Weights of a small transformer language model.
Size: 9 layers, width 128, 4 heads of 32 (1 for keys and values), MLP 512 ReGLU, vocabulary 8192, 4.24M parameters.
Each number is 50 + 15 x the weight over its row's rms, rounded and kept within 0 to 99. Layers, rows and columns count from 0. The size before them is the row's rms in percent of the matrix's.

# layer 3 MLP gate, 512x128, rms 0.0789, rows 80-134, columns 0-127
105:29 45 89 66 53 61 49 62 58 18 34 57 40 48 61 40 51 37 36 68 39 34 56 31 54 27 73 49 57 51 40 72 78 62 42 61 32 51 43 51 33 43 49 27 66 71 36 71 50 48 72 43 48 43 51 46 57 45 53 88 43 30 39 57 43 54 59 50 60 82 17 15 53 35 51 77 50 62 47 44 49 57 47 73 53 47 69 67 70 43 43 52 20 69 45 23 25 51 60 64 45 45 40 62 45 58 56 38 40 57 21 25 58 63 71 40 54 63 20 41 62 45 61 74 46 44 27 46
101:36 41 69 54 38 54 48 58 78 64 42 50 60 50 48 43 20 22 42 64 01 19 34 38 50 42 60 26 53 39 30 79 59 59 66 67 47 47 52 66 54 42 42 52 57 54 35 71 37 54 57 60 84 61 65 52 64 31 41 55 61 49 58 53 50 31 41 67 85 66 41 46 69 51 44 52 52 56 65 48 48 46 58 60 53 48 37 32 61 38 54 71 51 22 05 58 10 56 49 46 31 30 64 62 62 57 56 61 47 38 57 57 61 63 45 45 34 49 31 40 43 71 38 66 40 17 29 40
095:32 37 85 41 52 51 32 79 61 41 61 50 42 35 44 53 24 33 38 61 55 50 10 64 72 34 55 49 47 44 74 51 54 64 69 47 62 79 31 56 26 39 38 28 32 53 59 27 42 55 66 70 52 31 51 54 67 67 45 68 59 34 56 45 44 27 63 42 61 56 33 25 63 68 37 53 51 67 70 19 51 51 54 34 53 55 53 63 45 45 23 54 62 30 33 39 50 32 46 98 65 36 30 66 54 43 62 48 52 48 53 60 70 62 54 38 45 47 19 30 49 69 44 64 55 62 70 29
095:65 37 96 44 58 39 42 68 77 59 65 44 45 54 79 47 48 38 46 53 39 37 55 28 72 61 45 45 48 34 39 47 67 44 36 84 33 41 57 58 52 35 55 55 48 62 15 50 53 57 31 58 37 50 35 32 40 70 40 45 46 67 21 14 41 51 65 54 53 71 14 59 35 56 45 42 44 67 28 35 58 48 69 72 45 57 65 43 28 49 59 77 37 46 48 40 59 54 66 74 61 58 36 42 44 49 45 44 04 27 21 32 45 49 46 53 60 57 44 37 65 41 78 66 61 46 59 60
095:51 44 44 34 89 59 47 50 65 30 33 65 41 31 25 46 26 32 41 43 38 58 46 45 54 59 57 72 20 46 52 51 43 49 51 45 61 81 45 52 68 61 47 36 44 31 56 36 46 53 43 46 34 42 62 68 49 63 37 77 64 46 58 56 47 46 65 51 37 38 42 37 80 38 19 39 68 65 64 48 48 69 71 38 36 62 45 46 87 55 13 49 83 40 38 74 26 30 41 62 55 43 66 68 53 63 39 47 27 78 52 29 62 49 47 44 42 30 77 58 40 25 30 59 73 43 43 51
092:17 43 61 30 57 72 42 69 31 21 62 61 69 70 66 71 23 21 61 73 38 36 63 40 20 25 52 62 64 29 57 56 42 42 49 30 32 42 59 47 48 21 26 67 41 47 37 46 53 76 48 54 47 34 55 66 48 50 43 33 37 74 49 68 31 70 47 59 59 72 55 56 62 50 58 46 51 70 67 55 54 61 56 96 65 18 39 49 42 39 53 74 58 54 35 48 54 61 44 37 43 56 50 49 48 35 50 47 49 43 46 44 65 56 24 49 41 71 63 55 39 20 65 75 53 72 30 45
101:41 32 77 53 53 45 50 65 34 42 35 65 29 70 54 32 24 35 40 70 21 52 38 35 58 29 38 45 63 59 46 63 64 51 25 40 61 65 72 76 67 62 37 46 31 53 58 63 45 24 80 50 39 57 44 66 39 60 43 68 30 65 11 54 67 34 69 51 69 72 49 47 51 53 54 46 69 50 48 55 44 51 62 49 59 42 49 40 73 42 43 43 41 33 38 70 38 41 47 76 28 81 59 46 46 38 43 36 58 44 27 59 52 66 34 42 33 78 35 55 36 44 41 76 74 74 26 23
109:28 54 45 53 60 34 30 42 46 64 41 46 38 76 39 48 34 74 55 65 59 30 40 51 57 02 47 26 60 60 64 39 65 68 45 77 62 61 56 42 42 62 32 66 76 69 28 53 10 60 63 37 44 58 87 53 77 33 45 68 45 44 29 63 39 47 28 55 48 47 30 39 76 43 43 36 58 57 22 58 48 48 69 27 33 69 57 38 49 70 66 61 63 48 42 51 70 50 30 62 52 85 66 54 57 37 49 40 55 49 47 36 44 56 45 42 34 37 32 28 49 38 42 43 75 34 64 66
096:33 62 68 37 54 64 40 18 43 75 18 68 43 61 40 25 50 56 33 64 55 47 48 64 81 46 60 46 53 42 79 65 60 82 48 76 57 47 48 41 38 86 45 56 58 58 71 51 23 49 47 45 59 51 58 38 53 56 53 42 68 54 72 41 70 34 54 49 26 28 56 37 71 39 27 62 28 43 37 32 45 16 56 52 21 37 24 29 35 70 77 48 59 48 46 53 47 27 37 60 42 62 46 44 47 40 37 48 74 76 45 48 60 52 46 59 14 42 58 65 48 55 51 32 57 37 66 67
106:40 39 47 59 44 55 42 81 64 23 37 63 62 34 59 88 43 43 39 56 37 58 61 13 44 47 40 26 44 61 59 58 69 79 29 59 77 52 40 57 60 41 41 55 29 58 49 57 48 31 58 19 50 79 64 39 48 83 38 79 57 48 50 46 44 57 76 54 62 59 54 23 38 67 72 33 37 64 47 48 37 39 44 47 50 35 63 45 59 59 30 59 55 37 39 50 41 31 45 73 30 51 59 64 44 28 49 30 49 41 48 30 50 76 47 00 46 47 35 49 61 56 69 72 59 50 54 46
106:15 50 62 34 61 57 58 78 73 34 45 71 37 67 54 59 26 40 35 60 46 69 42 46 54 40 43 11 65 53 56 48 69 55 27 41 51 50 33 47 37 51 44 72 54 40 50 52 38 35 50 54 48 59 47 47 48 27 64 73 32 48 24 42 52 36 80 48 79 37 57 25 56 38 82 53 51 60 54 31 47 52 63 72 47 71 61 29 74 72 51 42 39 52 43 39 44 48 57 47 46 93 35 55 45 27 47 32 59 64 25 43 37 83 49 63 51 64 22 34 76 70 56 52 60 54 58 28
099:59 56 65 40 61 18 46 42 70 40 34 57 67 57 69 22 32 58 32 59 44 29 56 62 32 46 45 40 54 25 43 59 53 32 55 33 49 36 36 38 58 35 62 44 94 43 65 43 43 67 39 50 66 43 59 53 42 43 51 42 27 26 64 48 60 51 53 51 58 56 19 39 62 39 87 54 77 39 38 45 52 68 78 36 44 32 70 54 42 33 61 54 72 28 21 52 66 59 78 65 53 70 60 52 67 50 46 30 64 66 32 64 63 30 85 38 60 50 59 40 40 23 43 58 35 63 46 35
094:47 36 37 64 83 45 56 60 44 60 66 39 61 58 61 40 21 44 26 51 48 69 62 46 62 33 30 71 47 53 56 67 56 40 88 40 42 74 60 77 40 25 43 62 82 68 52 48 46 27 49 70 26 53 70 60 35 63 36 36 65 47 26 15 59 32 40 42 50 32 36 27 57 78 47 54 49 80 33 67 47 53 46 50 43 48 46 42 59 53 57 41 70 50 49 58 57 46 30 50 24 30 56 62 57 43 59 43 46 54 44 56 14 32 92 52 35 48 55 52 56 30 57 57 61 40 63 23
108:61 49 97 57 44 30 21 81 62 56 50 51 26 55 49 59 53 07 65 51 43 27 54 37 38 42 73 40 63 53 42 76 63 71 31 63 59 73 61 39 49 63 42 32 67 73 41 43 60 39 63 56 71 20 42 64 48 35 76 50 50 49 50 51 60 23 32 60 55 55 35 34 72 23 70 50 25 57 60 41 39 61 47 23 40 49 58 65 46 36 30 51 44 50 43 50 15 47 46 50 40 49 47 31 48 40 42 43 43 36 50 20 50 57 85 43 45 62 55 59 73 40 58 59 52 31 54 65
109:53 59 55 50 57 62 38 54 53 64 37 69 52 28 47 40 51 52 24 55 51 46 54 54 39 55 56 50 59 50 36 46 55 42 44 73 57 33 54 39 47 31 51 77 39 28 54 76 23 42 46 44 66 46 34 34 54 40 48 67 54 11 44 75 68 45 56 60 89 24 52 25 44 30 49 60 49 90 60 41 45 21 64 62 39 46 55 21 41 34 58 59 27 36 34 50 46 49 45 32 48 65 44 49 48 35 89 48 51 56 26 33 65 84 79 61 26 47 60 28 38 59 74 54 50 70 23 42
093:63 46 71 46 34 73 70 64 51 42 36 40 38 59 53 74 42 22 24 51 30 30 50 42 39 30 56 47 64 34 31 39 59 51 64 76 47 41 86 60 29 33 20 44 34 66 31 64 25 52 30 51 38 62 62 32 83 55 38 66 41 42 41 56 34 38 86 67 53 49 75 54 27 57 45 46 26 55 40 31 37 51 59 44 43 62 64 47 52 50 52 91 23 56 33 56 51 68 68 44 72 45 54 53 38 48 72 47 15 42 49 33 65 40 55 58 46 49 38 48 57 51 64 71 62 35 54 49
098:27 45 54 42 47 60 44 40 42 52 35 33 47 81 52 52 45 37 50 66 39 10 49 39 28 47 31 30 60 39 63 62 74 61 54 66 67 87 51 35 44 28 44 51 86 50 82 38 49 23 54 53 38 53 50 47 58 45 41 58 57 55 61 53 54 27 57 39 48 47 65 50 69 70 50 68 67 85 62 50 38 57 46 66 44 36 60 53 66 19 29 63 35 38 40 49 43 58 58 69 34 41 45 48 25 67 51 71 47 86 07 77 66 36 41 34 59 43 63 39 43 64 33 46 60 62 57 49
101:25 46 60 54 55 67 22 49 64 26 37 46 19 59 72 40 49 45 39 80 47 38 66 30 48 58 56 51 58 54 34 39 93 66 29 50 53 50 24 56 19 69 46 36 60 44 32 42 58 51 83 76 47 75 38 43 55 72 58 52 38 56 45 41 54 37 41 51 52 36 48 41 59 33 41 49 53 81 42 35 55 69 91 68 52 51 60 26 27 45 34 69 53 68 36 75 55 41 32 53 72 70 51 55 42 63 73 38 30 62 35 61 55 51 69 35 56 25 59 31 62 39 58 51 42 62 40 38
103:47 43 62 35 80 66 39 68 42 52 41 73 29 49 53 23 21 46 51 92 50 70 55 35 51 41 42 33 53 43 39 59 61 59 24 66 60 89 50 55 45 47 36 31 51 48 54 49 50 31 62 62 38 45 23 54 38 61 77 48 57 44 63 23 75 62 40 43 66 60 29 51 53 39 69 38 67 57 47 45 06 25 68 60 48 45 59 47 36 46 55 88 67 38 36 73 23 39 36 59 36 74 45 44 72 65 61 46 56 68 37 59 48 55 70 35 46 49 33 36 50 37 66 51 61 56 57 58
103:73 34 56 62 62 17 42 51 59 42 34 44 53 47 46 59 60 39 39 62 43 56 40 25 57 67 44 52 68 51 65 35 41 48 48 88 41 80 48 66 52 59 40 43 52 64 40 44 57 48 61 35 39 61 39 44 99 77 49 63 38 34 42 27 69 18 70 72 51 60 30 27 56 61 50 23 73 53 52 61 49 51 49 33 27 70 49 48 35 60 41 60 68 34 46 43 30 30 27 64 34 51 60 36 61 44 43 36 71 64 42 39 22 47 26 45 32 43 53 38 53 48 71 67 91 50 45 54
100:30 49 59 50 54 55 57 43 39 37 21 47 51 69 61 32 25 35 36 49 46 52 41 30 40 48 52 56 51 56 24 53 41 66 58 59 55 81 36 48 60 42 36 40 24 63 55 76 40 64 90 64 46 71 61 60 52 68 50 91 41 50 60 13 59 65 42 33 72 62 25 55 36 32 59 33 41 72 48 52 22 63 74 49 60 26 31 44 24 29 31 55 55 62 35 68 18 65 45 69 51 77 53 57 47 40 48 34 66 35 54 39 51 78 38 37 58 45 56 53 45 48 54 55 74 51 66 49
096:50 47 99 48 50 67 38 75 23 30 68 72 63 66 47 27 66 54 41 61 31 51 17 61 51 46 65 39 44 38 67 44 59 50 54 48 52 51 31 65 53 43 41 57 45 39 29 58 55 60 45 68 41 40 57 55 44 28 81 50 42 71 58 59 34 41 29 68 57 66 56 28 52 43 61 47 38 43 71 53 36 39 99 66 55 21 56 30 57 64 32 59 59 43 41 57 39 42 51 55 45 56 26 51 29 40 51 26 41 66 61 28 28 68 39 44 50 27 32 61 84 29 38 50 57 51 40 39
099:74 48 80 56 43 57 35 75 53 25 61 50 44 45 62 23 48 00 34 73 39 37 58 39 37 63 56 41 35 58 42 81 46 33 46 20 57 72 43 76 31 78 42 48 51 57 60 53 58 13 74 67 46 34 37 60 55 66 61 62 46 57 60 56 68 53 52 37 64 60 17 40 52 40 29 35 46 58 39 44 33 71 51 54 34 31 57 35 57 44 65 70 43 35 54 53 20 24 39 45 58 36 59 55 37 62 60 43 38 29 55 56 40 42 65 41 33 68 38 52 64 43 44 64 61 49 32 78
092:32 35 55 62 53 25 36 72 38 61 36 44 74 29 60 43 52 59 63 41 84 23 37 39 60 57 23 44 32 60 60 51 29 44 48 60 29 58 54 69 58 13 36 73 63 36 54 58 28 53 58 68 66 34 34 44 54 46 67 49 45 46 42 35 39 53 33 34 67 60 32 53 42 64 52 69 39 79 70 71 39 63 65 66 63 57 38 47 22 47 52 63 43 96 33 42 57 48 33 51 54 50 60 80 53 56 68 42 64 71 38 77 38 50 64 58 35 38 35 50 62 51 54 52 25 38 76 32
103:60 53 50 57 42 60 41 58 42 58 52 39 46 55 22 43 58 38 51 53 71 63 31 54 67 44 55 58 51 26 77 55 63 52 46 42 59 89 15 42 52 50 28 41 77 53 29 36 55 35 54 54 31 46 42 62 65 29 44 33 11 31 57 81 51 30 49 53 51 39 23 41 50 49 48 67 54 81 20 38 22 72 56 42 67 45 38 57 29 56 40 64 60 81 36 70 66 39 38 75 38 57 42 75 64 51 61 65 18 45 45 62 53 50 76 46 31 44 46 50 44 40 33 69 55 76 44 41
099:52 14 66 46 73 72 20 43 61 54 51 58 42 68 44 60 28 58 48 58 31 31 44 21 53 52 54 57 56 49 44 44 43 63 60 44 47 59 50 43 36 55 41 66 89 63 39 41 40 60 45 34 72 31 46 76 48 78 71 28 26 50 43 61 87 37 26 31 50 54 31 58 59 58 47 48 37 51 39 31 27 51 55 62 61 80 49 32 72 79 54 71 52 67 59 40 35 46 63 46 37 49 30 46 50 31 47 31 49 48 25 66 41 40 45 21 42 61 53 54 58 38 45 50 88 18 51 63
105:44 56 66 42 44 55 20 45 40 41 51 89 50 37 60 39 40 33 35 61 48 68 58 36 39 32 54 66 44 07 32 70 55 43 29 56 24 49 42 47 53 42 59 52 50 54 43 42 58 37 61 34 75 55 54 34 40 19 45 63 12 53 51 38 39 78 58 44 80 36 44 62 54 38 66 73 29 71 62 47 42 81 59 71 51 52 59 40 53 28 27 64 39 44 33 49 49 43 67 77 41 62 63 55 50 47 43 35 58 67 31 58 41 57 60 57 39 30 64 28 63 60 77 89 53 67 41 34
104:23 49 60 40 33 24 47 40 53 60 38 37 56 44 67 29 46 44 52 58 37 17 37 39 80 57 42 62 42 60 41 69 76 54 48 65 53 50 56 36 56 47 38 76 60 61 31 66 29 57 91 40 63 44 78 52 50 63 57 56 57 49 33 58 34 49 66 26 65 49 47 48 48 27 54 46 48 93 19 55 38 37 44 42 54 46 24 47 47 55 41 58 57 57 21 47 23 57 56 89 60 90 49 72 45 37 62 51 58 61 38 36 57 56 57 56 52 50 58 35 44 81 79 37 71 48 37 47
100:54 55 73 36 66 19 43 70 64 41 37 28 44 33 61 69 34 39 52 44 38 30 25 72 49 57 80 59 29 66 61 57 61 59 51 65 46 54 43 88 40 69 62 37 55 88 38 37 37 76 56 57 59 67 34 45 76 64 58 34 59 62 40 33 33 40 48 29 47 51 68 30 74 56 29 36 44 48 44 41 15 38 62 53 40 59 59 33 50 55 12 60 62 64 41 47 52 63 60 55 68 48 52 42 63 43 63 29 51 51 37 60 36 25 45 65 51 39 40 19 51 56 41 55 57 33 83 40
102:33 41 49 49 58 41 52 64 49 84 35 39 71 58 54 28 46 70 38 68 55 71 62 30 50 19 58 33 53 46 62 60 56 53 45 60 34 51 81 46 41 72 57 66 76 22 29 58 51 77 44 38 54 42 50 48 45 88 60 37 53 49 28 41 47 40 33 72 46 41 57 68 70 59 14 47 47 58 21 46 64 46 65 59 22 60 45 67 24 55 33 61 55 69 46 49 40 30 54 58 61 84 64 63 82 56 40 52 36 64 44 50 29 40 55 35 44 31 55 54 69 26 24 52 39 64 32 48
103:22 45 74 57 44 35 36 82 30 37 50 44 48 48 60 84 34 39 50 68 59 44 71 45 57 45 43 70 35 41 18 66 77 26 77 52 65 37 55 60 29 19 56 22 38 58 47 64 22 84 58 50 58 64 32 63 45 50 57 37 57 67 37 31 20 29 55 51 67 40 50 30 39 52 59 25 27 45 46 46 41 55 67 51 20 75 64 60 32 59 38 51 46 46 38 87 39 41 64 62 63 56 50 59 44 50 57 27 74 53 47 42 68 43 51 55 47 57 36 39 66 43 55 49 62 37 58 41
091:50 43 56 34 48 70 34 50 39 52 71 52 50 54 19 29 40 39 52 54 43 39 29 53 49 38 57 60 57 04 46 45 48 63 42 64 79 54 52 40 64 28 11 66 79 30 60 42 41 41 56 58 41 54 38 68 39 60 56 39 48 74 69 67 66 45 75 23 75 39 48 44 60 46 35 50 68 76 45 75 41 41 55 41 59 39 59 29 49 37 65 76 56 55 38 45 32 56 29 57 34 70 30 53 41 47 43 21 27 50 53 16 72 92 50 40 41 46 61 52 62 41 30 43 59 54 39 56
108:23 45 83 52 74 38 40 67 71 50 44 70 42 44 75 48 46 43 35 56 46 54 44 59 41 33 76 39 37 70 61 73 52 37 62 67 47 55 39 70 29 50 37 72 64 58 31 53 38 40 47 56 26 41 34 46 43 43 64 71 55 52 17 45 65 20 77 62 66 62 41 39 61 41 28 74 50 68 07 23 51 37 61 62 52 57 47 35 66 52 45 37 38 49 48 43 61 39 54 56 46 52 41 42 36 22 57 43 39 53 32 64 23 69 45 44 20 79 44 56 84 40 62 60 53 29 40 39
113:32 48 44 75 63 52 34 66 38 45 54 44 73 19 44 40 52 46 39 57 52 49 18 50 54 27 45 53 40 58 32 61 36 44 56 49 58 60 51 53 66 68 52 46 69 70 28 72 33 52 53 21 74 63 17 66 29 63 59 44 47 56 65 31 68 62 71 68 83 34 46 36 42 35 73 20 51 60 40 43 41 46 70 41 13 38 29 34 26 65 50 55 43 51 36 74 53 38 53 57 32 82 27 60 59 34 62 34 68 79 63 67 63 70 49 54 46 50 45 60 41 26 61 58 47 50 51 38
090:36 49 69 39 51 55 50 82 36 37 47 64 13 57 65 38 63 37 38 96 57 26 59 56 39 33 80 47 40 60 45 50 71 47 48 56 64 53 59 63 23 34 25 35 57 65 18 66 65 36 55 62 45 39 59 50 74 32 45 67 65 58 38 41 33 44 59 54 75 57 49 58 39 64 44 12 51 62 62 57 36 50 66 64 53 51 63 51 33 28 42 40 21 64 52 37 48 46 32 32 40 54 51 42 42 53 43 37 40 48 48 46 74 51 28 66 41 61 10 56 74 43 50 83 55 52 58 28
106:28 53 76 66 60 31 48 58 29 63 33 81 32 59 77 53 61 41 42 59 49 27 43 65 35 34 51 34 74 44 45 63 67 58 47 69 43 49 40 41 23 62 52 43 60 39 45 62 52 48 40 50 56 18 18 73 60 37 67 80 48 48 38 33 43 57 62 54 69 43 50 58 61 56 39 49 38 52 43 29 59 43 78 68 44 51 24 15 39 48 57 81 41 63 34 47 31 13 54 55 64 37 51 67 77 50 47 50 38 62 56 47 53 95 55 64 47 36 26 52 52 27 50 41 57 53 42 30
106:45 46 43 52 63 37 55 30 36 32 63 33 40 28 68 56 23 05 54 83 40 32 43 61 77 64 50 50 40 44 43 56 68 54 33 66 63 54 49 44 54 52 48 26 69 32 43 45 45 34 89 59 45 61 52 51 48 36 52 72 54 62 57 43 56 42 26 60 45 52 28 57 62 36 33 60 37 78 43 62 22 60 71 46 62 69 70 54 43 36 49 69 72 44 18 59 54 53 48 83 61 31 51 48 34 36 65 55 31 44 26 70 27 43 52 51 54 37 55 23 73 55 64 53 64 56 32 25
097:61 41 90 30 48 44 56 78 57 28 37 64 46 47 43 45 38 01 19 65 42 53 50 41 37 57 44 36 69 55 44 70 64 48 30 53 54 54 61 63 45 58 57 40 61 59 27 64 50 25 70 66 41 50 48 84 40 67 82 68 50 66 80 32 57 23 67 43 53 67 54 57 50 58 33 48 32 38 38 53 26 59 48 68 49 30 75 50 28 50 43 50 51 39 39 51 32 47 50 58 73 52 39 52 37 43 61 40 39 46 39 46 52 44 76 60 15 59 69 60 44 32 64 81 42 62 32 52
097:54 47 62 68 47 59 39 41 49 40 39 34 54 38 40 28 65 50 51 34 73 42 57 67 85 38 23 69 36 53 40 59 43 61 74 79 51 80 64 41 54 45 58 62 73 37 44 55 42 33 64 36 60 56 47 53 90 50 50 37 52 63 73 66 70 56 55 44 35 43 21 23 62 47 29 43 12 52 16 64 32 43 52 67 39 71 74 28 54 67 46 72 31 41 30 49 45 60 45 65 45 61 49 61 33 44 66 66 35 50 47 75 36 81 53 44 34 40 39 51 61 52 53 56 42 57 53 16
094:33 48 72 35 53 63 46 76 43 39 50 41 37 28 66 53 37 29 54 81 35 20 49 34 42 48 57 39 44 61 39 49 85 44 28 48 61 52 27 31 43 63 42 59 55 55 30 65 21 60 62 51 47 63 60 67 46 32 59 56 45 77 39 61 53 58 84 40 85 56 44 51 54 41 21 32 57 66 34 35 62 61 61 52 51 66 56 40 32 25 56 52 52 63 00 71 43 22 49 62 62 60 35 89 40 18 49 45 61 58 52 54 46 57 72 47 53 51 52 45 63 40 50 76 45 53 47 53
100:36 39 50 72 56 27 30 46 52 58 54 44 40 56 56 40 35 45 33 80 43 53 50 44 35 40 57 41 38 46 74 75 85 69 56 54 60 48 27 79 40 42 38 45 70 58 35 44 50 55 59 54 25 52 64 55 56 38 51 47 53 26 46 67 28 25 22 59 69 64 66 43 71 72 48 53 46 62 38 36 27 44 54 36 26 63 63 81 55 40 69 54 51 63 50 47 57 58 41 61 61 55 62 53 43 45 60 38 26 59 19 45 62 63 45 45 26 40 46 53 84 10 60 82 81 35 38 28
114:53 33 49 72 84 44 36 51 60 72 44 37 47 92 87 26 27 45 46 66 50 57 52 54 76 55 41 31 56 38 70 61 60 45 79 42 41 68 60 36 57 40 33 43 70 46 14 46 23 45 47 43 76 63 47 38 39 50 46 68 38 59 50 53 71 45 44 46 56 48 24 32 57 43 41 44 69 72 47 46 62 54 46 62 64 57 74 51 65 50 49 69 43 41 33 46 61 48 36 62 42 98 45 38 65 32 36 21 50 50 35 38 57 48 47 41 52 70 22 29 37 42 45 33 56 67 34 36
103:48 50 41 72 58 41 50 59 24 61 23 63 58 28 29 56 34 52 44 71 63 62 38 44 65 34 54 45 26 41 69 46 61 49 37 42 60 59 37 51 78 54 39 37 46 58 84 29 26 65 43 63 37 56 61 49 53 49 46 41 62 47 62 68 56 46 41 55 55 23 48 28 58 63 55 64 70 64 40 47 50 62 57 30 01 59 45 67 48 67 55 36 74 33 52 43 54 33 38 54 37 65 20 56 71 43 50 57 52 84 10 48 42 69 38 53 24 67 20 48 54 27 47 82 58 60 33 53
095:38 39 81 48 67 55 39 50 49 38 65 73 42 41 52 37 14 43 52 73 24 25 45 43 65 57 50 24 43 41 29 69 72 57 45 62 70 58 43 62 53 53 23 47 50 54 55 49 37 60 73 39 62 42 59 63 50 37 67 66 46 48 34 23 49 40 62 68 86 64 48 44 78 32 68 23 67 78 65 36 37 49 61 59 55 36 53 42 57 40 39 49 63 50 32 68 21 30 35 61 35 48 30 68 49 47 36 29 49 62 13 34 35 45 49 36 29 51 50 36 55 61 54 80 60 34 42 28
103:30 59 49 56 63 36 53 67 66 19 58 31 47 48 49 35 10 37 47 35 42 48 45 55 70 53 51 56 35 53 34 73 54 72 59 43 45 69 64 23 56 55 45 44 21 57 51 45 27 22 55 58 30 55 70 64 54 34 58 61 46 52 47 39 49 47 57 64 56 38 23 64 66 42 48 48 73 59 50 43 31 76 67 34 45 29 76 65 78 61 44 78 38 52 40 53 35 38 33 62 45 48 50 75 40 35 54 64 84 21 29 56 53 49 60 53 16 32 44 60 62 62 55 37 63 91 47 37
094:49 42 40 28 51 80 38 50 47 85 36 28 24 54 63 48 36 47 40 44 51 58 71 43 35 59 37 37 71 37 49 59 47 32 61 47 36 49 49 42 63 52 47 34 57 38 80 30 51 48 49 50 62 80 40 72 35 74 40 50 59 49 58 32 31 37 45 38 57 23 36 46 60 49 44 31 70 54 32 45 59 71 38 40 38 60 40 62 43 40 55 76 77 51 36 98 46 68 24 71 25 46 31 44 55 63 40 30 57 75 37 30 41 45 42 30 47 43 71 37 65 63 30 60 53 80 31 64
098:69 41 69 54 70 54 55 56 35 54 19 64 57 48 63 39 62 34 34 36 70 58 30 59 50 49 66 68 39 38 63 58 77 58 29 46 54 62 32 59 34 60 40 64 65 56 45 39 24 32 54 73 46 45 33 75 85 59 65 28 53 61 63 54 43 65 31 35 52 47 27 31 49 75 38 27 75 60 18 76 36 55 54 38 74 50 71 44 40 60 28 48 28 53 36 47 09 45 59 42 26 50 64 41 69 54 32 36 54 71 55 60 46 80 45 39 43 65 39 67 47 60 35 52 42 31 56 50
097:52 40 68 60 59 88 37 39 72 71 33 48 49 69 53 32 56 51 51 49 63 35 31 37 80 61 44 53 73 31 69 37 62 20 46 71 64 57 58 52 68 30 42 65 45 66 47 31 32 37 53 49 55 42 63 43 47 73 50 36 57 57 67 50 39 47 00 43 41 54 48 27 51 63 51 79 63 58 52 41 71 44 53 42 44 37 54 36 45 68 36 65 49 39 47 57 47 42 31 67 58 74 56 18 67 25 55 54 50 46 26 32 62 51 51 20 33 44 64 45 53 36 54 38 30 52 77 75
097:30 48 67 27 36 72 33 34 35 48 29 60 54 51 46 69 33 43 32 63 43 43 58 50 49 30 32 38 36 63 73 86 77 21 58 76 55 73 49 51 34 54 26 62 38 37 51 59 53 45 69 66 58 35 60 28 46 53 73 41 81 66 53 59 80 49 71 55 58 51 56 40 64 54 30 22 39 76 62 40 21 68 44 27 35 61 39 66 55 23 42 55 58 43 42 44 33 23 64 79 35 23 56 51 63 57 50 29 53 66 36 50 45 65 58 33 31 44 66 51 60 35 53 49 44 42 51 40
116:29 38 63 66 60 15 17 60 34 45 45 68 40 48 68 59 51 41 46 72 48 69 24 39 48 28 62 53 32 79 69 39 39 56 80 41 60 75 76 63 29 78 26 55 48 47 55 31 49 39 49 58 60 28 38 65 69 29 56 72 41 44 14 44 42 41 40 71 53 40 48 34 58 51 31 36 34 67 64 41 38 35 45 68 42 89 53 56 43 29 68 37 54 49 28 43 57 44 50 63 37 77 47 40 91 59 65 47 65 50 49 55 36 65 44 43 26 54 46 50 54 55 50 58 61 49 42 50
088:17 26 43 36 41 42 65 56 37 69 65 80 51 54 45 40 44 54 70 59 19 59 59 49 61 82 40 56 62 43 43 57 49 73 75 65 20 64 67 42 38 31 30 46 70 84 60 34 68 30 47 48 41 60 31 59 24 46 35 53 26 49 61 60 30 20 51 49 57 29 33 47 44 33 68 51 18 43 52 41 51 58 63 41 54 61 40 71 31 56 43 65 40 25 38 71 42 57 52 73 60 65 50 21 47 52 65 55 46 52 47 58 32 64 41 27 43 70 63 33 37 64 42 45 69 60 28 41
101:44 38 53 50 73 76 44 60 28 39 32 42 48 31 40 06 40 43 21 39 34 40 31 47 45 49 41 58 58 50 40 52 74 58 44 58 75 72 55 53 55 73 27 48 35 53 44 58 60 41 57 68 49 55 47 53 57 68 49 60 58 45 43 41 68 74 49 41 59 55 22 45 63 13 54 26 48 63 63 29 24 68 65 71 48 52 51 30 45 23 56 63 58 59 49 66 11 12 40 54 27 44 60 61 64 21 42 49 40 68 67 39 62 71 62 52 42 48 33 72 79 49 51 61 62 33 40 39
095:39 50 43 50 67 53 57 39 55 56 21 64 74 43 52 63 42 33 46 62 35 60 11 63 43 38 62 74 64 37 61 82 47 55 58 50 68 61 52 77 69 79 56 47 59 60 31 53 37 55 57 52 65 55 88 42 42 69 50 28 57 67 77 59 52 39 50 39 48 14 66 28 56 56 35 30 18 46 56 46 43 72 63 38 49 57 58 41 41 76 64 42 73 55 33 69 58 69 39 66 58 66 25 45 39 38 23 42 44 54 37 37 41 55 47 28 15 49 45 49 61 36 46 44 68 49 46 17
092:44 33 62 45 52 47 50 46 59 77 68 61 38 67 61 71 50 65 38 54 26 36 53 31 56 34 56 50 23 49 28 50 74 65 52 53 40 38 62 46 42 30 46 90 67 55 53 46 40 50 54 30 36 61 74 25 11 41 47 36 46 49 42 61 23 53 42 46 43 50 58 44 30 56 51 67 52 70 48 74 60 22 73 65 53 50 55 37 39 71 66 68 44 58 18 52 42 43 49 54 69 69 37 56 47 45 63 17 46 33 21 47 40 62 55 49 62 57 64 60 79 47 97 78 54 57 59 32
106:48 53 64 37 65 37 35 48 61 59 52 39 53 37 58 19 54 34 70 52 32 42 41 49 44 52 59 49 54 51 55 77 46 54 48 57 67 42 46 43 49 48 29 66 30 69 18 91 39 45 79 29 59 44 77 24 64 29 35 59 29 55 32 66 66 44 52 61 65 87 36 47 48 36 44 36 48 60 28 51 48 69 72 39 41 51 78 33 53 26 48 29 42 58 29 33 47 55 64 51 50 74 56 73 54 53 76 60 27 68 59 52 21 44 51 46 16 57 61 60 58 45 30 49 62 59 20 34